{"n_layer": 16, "d_model": 192, "n_head": 2, "n_kv_head": 1, "head_dim": 64, "d_mlp": 512, "vocab_size": 2048, "activation": "swiglu", "norm": "rmsnorm", "norm_place": "pre", "norm_eps": 1e-06, "positions": "rope", "rope_base": 10000.0, "rope_fraction": 1.0, "qk_norm": false, "attn_scale": 0.125, "bias": "qkv", "tie_embeddings": true, "parallel_block": false, "init": "orth", "init_std_qkv": 0.0484, "init_std_o": 0.0105, "init_std_up": 0.0484, "init_std_down": 0.00524, "optimizer": "muon_variant", "lr": 0.00868, "lr_mult_o": 3.0, "beta1": 0.93, "lr_head": 0.00644, "grad_clip": 2.0, "warmup_steps": 200, "schedule": "wsd", "decay_fraction": 0.89, "decay_shape": "pow", "final_lr_fraction": 0.0, "batch_tokens": [32768, 65536, 98304], "seq_len": 128, "doc_mask": true, "train_tokens": 343000000, "steps": 5865, "dataset": "wikipedia_en"}
Each number is 500 + 40 x the weight over its row's rms, rounded and kept within 0 to 999. Layers, rows and columns count from 0. Numbers have three digits each. The size before them is the row's rms in percent of the matrix's.

# layer 6 MLP gate, 512x192, rms 0.177, rows 489-511, columns 0-31
100:493455457440484454489529558444527577501445503435499475445504616486496540466534449468479492531491
092:562515505503504593458450536529458469474486488537446490469516545488564518480499481479457544473454
109:577407546492482416415477501505506513460479574506493518508546490503603543531542478527414562520501
095:484596424534571538558472548608512496505549474535494556482491459513473527488519420523495576486518
097:511455604571480450489559517464428495443520520524556467489471536493420563502496484517536504484536
084:519364440452513505544531538529507480453517468416475506482529534544482531502531539530508440440561
087:443471485511481515552546494553472471509548501423488533429488433560551474487444469504489504511506
093:527486478550540486467469449460558446505490508519562517535495521461508620480503474523528527485465
103:406502499560517459512447534505485474505527482567597487511567470479561466522552513454551497493592
102:553474478587498470517483499456472513465453491575481536465545557496561492477557478465550493429445
090:492535530575537497432480485471521530483487540549515519502568443537486469503546468546510545487515
109:524437538500470553487482528533503484441416523471475522492495446554506483456500470480473478416471
098:590505453445488459567508489499485495524519465482521553513470492434580530500553547526493470534550
108:542468452440510582513468508540511553512548568474500449540502506507457526460509513441454504530486
095:483504511480521425508504526452512392489469572431558489525444506416497496532491556434524452550459
090:520521492471573551497571549471499492501507493483540492521526512471458521399425529566513517503529
105:434484498477515535444516559534482544492513449539499488580502529509486539469596497502494562455534
100:495490563546441484524383452437534471515573482424453493538532481465470480450518524503475527559511
106:434486519559450516498457397437551551478469511508565616468521462500467511536516475458488469472566
113:497471463505472517518420474481523586537482563573501447461549499492470525531523492503442480560489
091:494460576552479506527477428474458472473454499452494513462478507469579585486435471507403488478458
100:555453438540562502463510527456542496516478520455472513476424528466490535484515495543532560515512
088:431488535476517481503435454539546461526504487502520516525506558495476434551506491493489525595586
# layer 6 MLP up, 512x192, rms 0.186, rows 489-511, columns 0-31
094:458466525481488567553540477591511559505480507495493475517524506465477491575519538544535585402483
097:533543444535545507447572466462471467546503517583538508555505544534540545490485516516475497536552
106:533470459482494434472536511519529554433519522411471469448494547525508465489505508499512526447415
096:579444445516497512526519471549472541550517487503521490491456553561491535485476555516452511493506
094:528587577427436513492501474490512485525428552498521499523580519526530496570547569474445503455548
085:490508503461455560456481535470500538531457506477497495483458504471453559580478407444466446525527
094:500494563482468459533488492520515488544461551525497511481524373490492488471476510494596577590514
092:477479493503505508559461488465508450515499542484450462446475561582550497499443467532496476457482
095:547555507460545446538429473533441425502481493544506500580519476499503483527533490490397486516459
107:483462518519558525524443420526555535506498530575541505575488514453458502548517463470558562548502
093:436510511555507497535486512537541562469461463476446462455499559513453505517555495481463527468479
101:469534478529471449555471514508422495523538529421477533504531578485536509505549440542484441480469
100:458503433492485496487499507536533462523473554491474490473520556567471508476536501515549476418493
115:587432532488507503539505515380466527449467482502488495468493555500545502499463506472519526482488
093:547541544444479531451495549492518487485535509495507473507480490615508534498614478507517499475428
088:500462501505502530498508484499551498473461487441539480564544462418484529518471525483494510467565
102:478412522481496556513497534485480505548485487535467438579434489494475487502535493474488515440471
100:450512500416487531492538541480524544514547507409417489507499468538481492518490512464486502493510
099:558494540441523452503491546498509527530458540466474522495519484467472577482568441468555543502477
115:463498475471561470533551520484555502547463515530490463503463438527453513446551500465465543564511
096:556506538569498552528551495454488493506444430464459538476411479521463482502500543486513550543453
105:495523505589471523524382502596526472562509542536535555465467523535561461485436473432472523460612
094:466494477489508563486491462439462470493503562509459454471514518505552480482499418514555550425421
# layer 6 MLP down (transposed), 512x192, rms 0.105, rows 489-511, columns 0-31
098:527464512562514547476473445478444518487479474475523486510506452585523533461487559497463504482522
096:486459550539520528472564486496585488489522516490489556440512511493530518564503512528548416530448
106:468470548504493500543482535442463522447555480481531602507463527475469445522530596496481506489626
091:463534428474428477497477505441491522540486478524479515523480528519457494464490465526492595405538
098:523409535480453520452472449564511493508603512561541423465494515452540455485485477506511586555468
088:589503450445494497549495429550505478558470517446497470508534477489514490480514547512535569427456
088:490518463440557582541478502492418557467591530463463510527593467479455517495589515477512540489472
094:520434565448562477541448482525567504520508507493464536486524523440458545471532421539505465475458
103:534555505469471513490520501536431543521483419426567505440512450474533456496478550453569509447466
104:460559490481493502477517483510523560499485510525538460435482506452447476514508427542395568522481
095:531514506557508534515573543507578485481523517467490465573461578529565535501538454549490497492430
100:511486380466507503473566541488483468520555520479549578469502497472511457505478501465447588595501
100:484486518588470509521559524513519475488483503496527477545517453434545530515520466469463453502452
099:523505509555544591539462488453551516504459552536488405524568481479482515512560471445552478451494
099:522468494507496510458478497511460487495511465438501555466550541494492497554538540490553498470492
087:585438502520482475531549549433489517477553491521585497458450468498541524551539521509504465476435
102:460494485483479468482550529551449586518521477535492450421535515478474475493423470513550486567482
100:490459468477463532532518585556528459586530461482498525461509503492509486493497530407417486487508
099:513519508547488468503475447500510524576518513489484565515469492514470552465469519548508488454566
106:541440567521452543534515533505496506421578550477554520491500498516546477533474427551535498512470
098:495521458435496446499454462372463461496544491486466518546489554525480488498486450616551554452465
105:454516489450569453475509558528552490512550463532478522519516441483599555519481481503494501558448
088:493499602566498499456522498530475483491536580495538521541426452473519458509463467545538488503434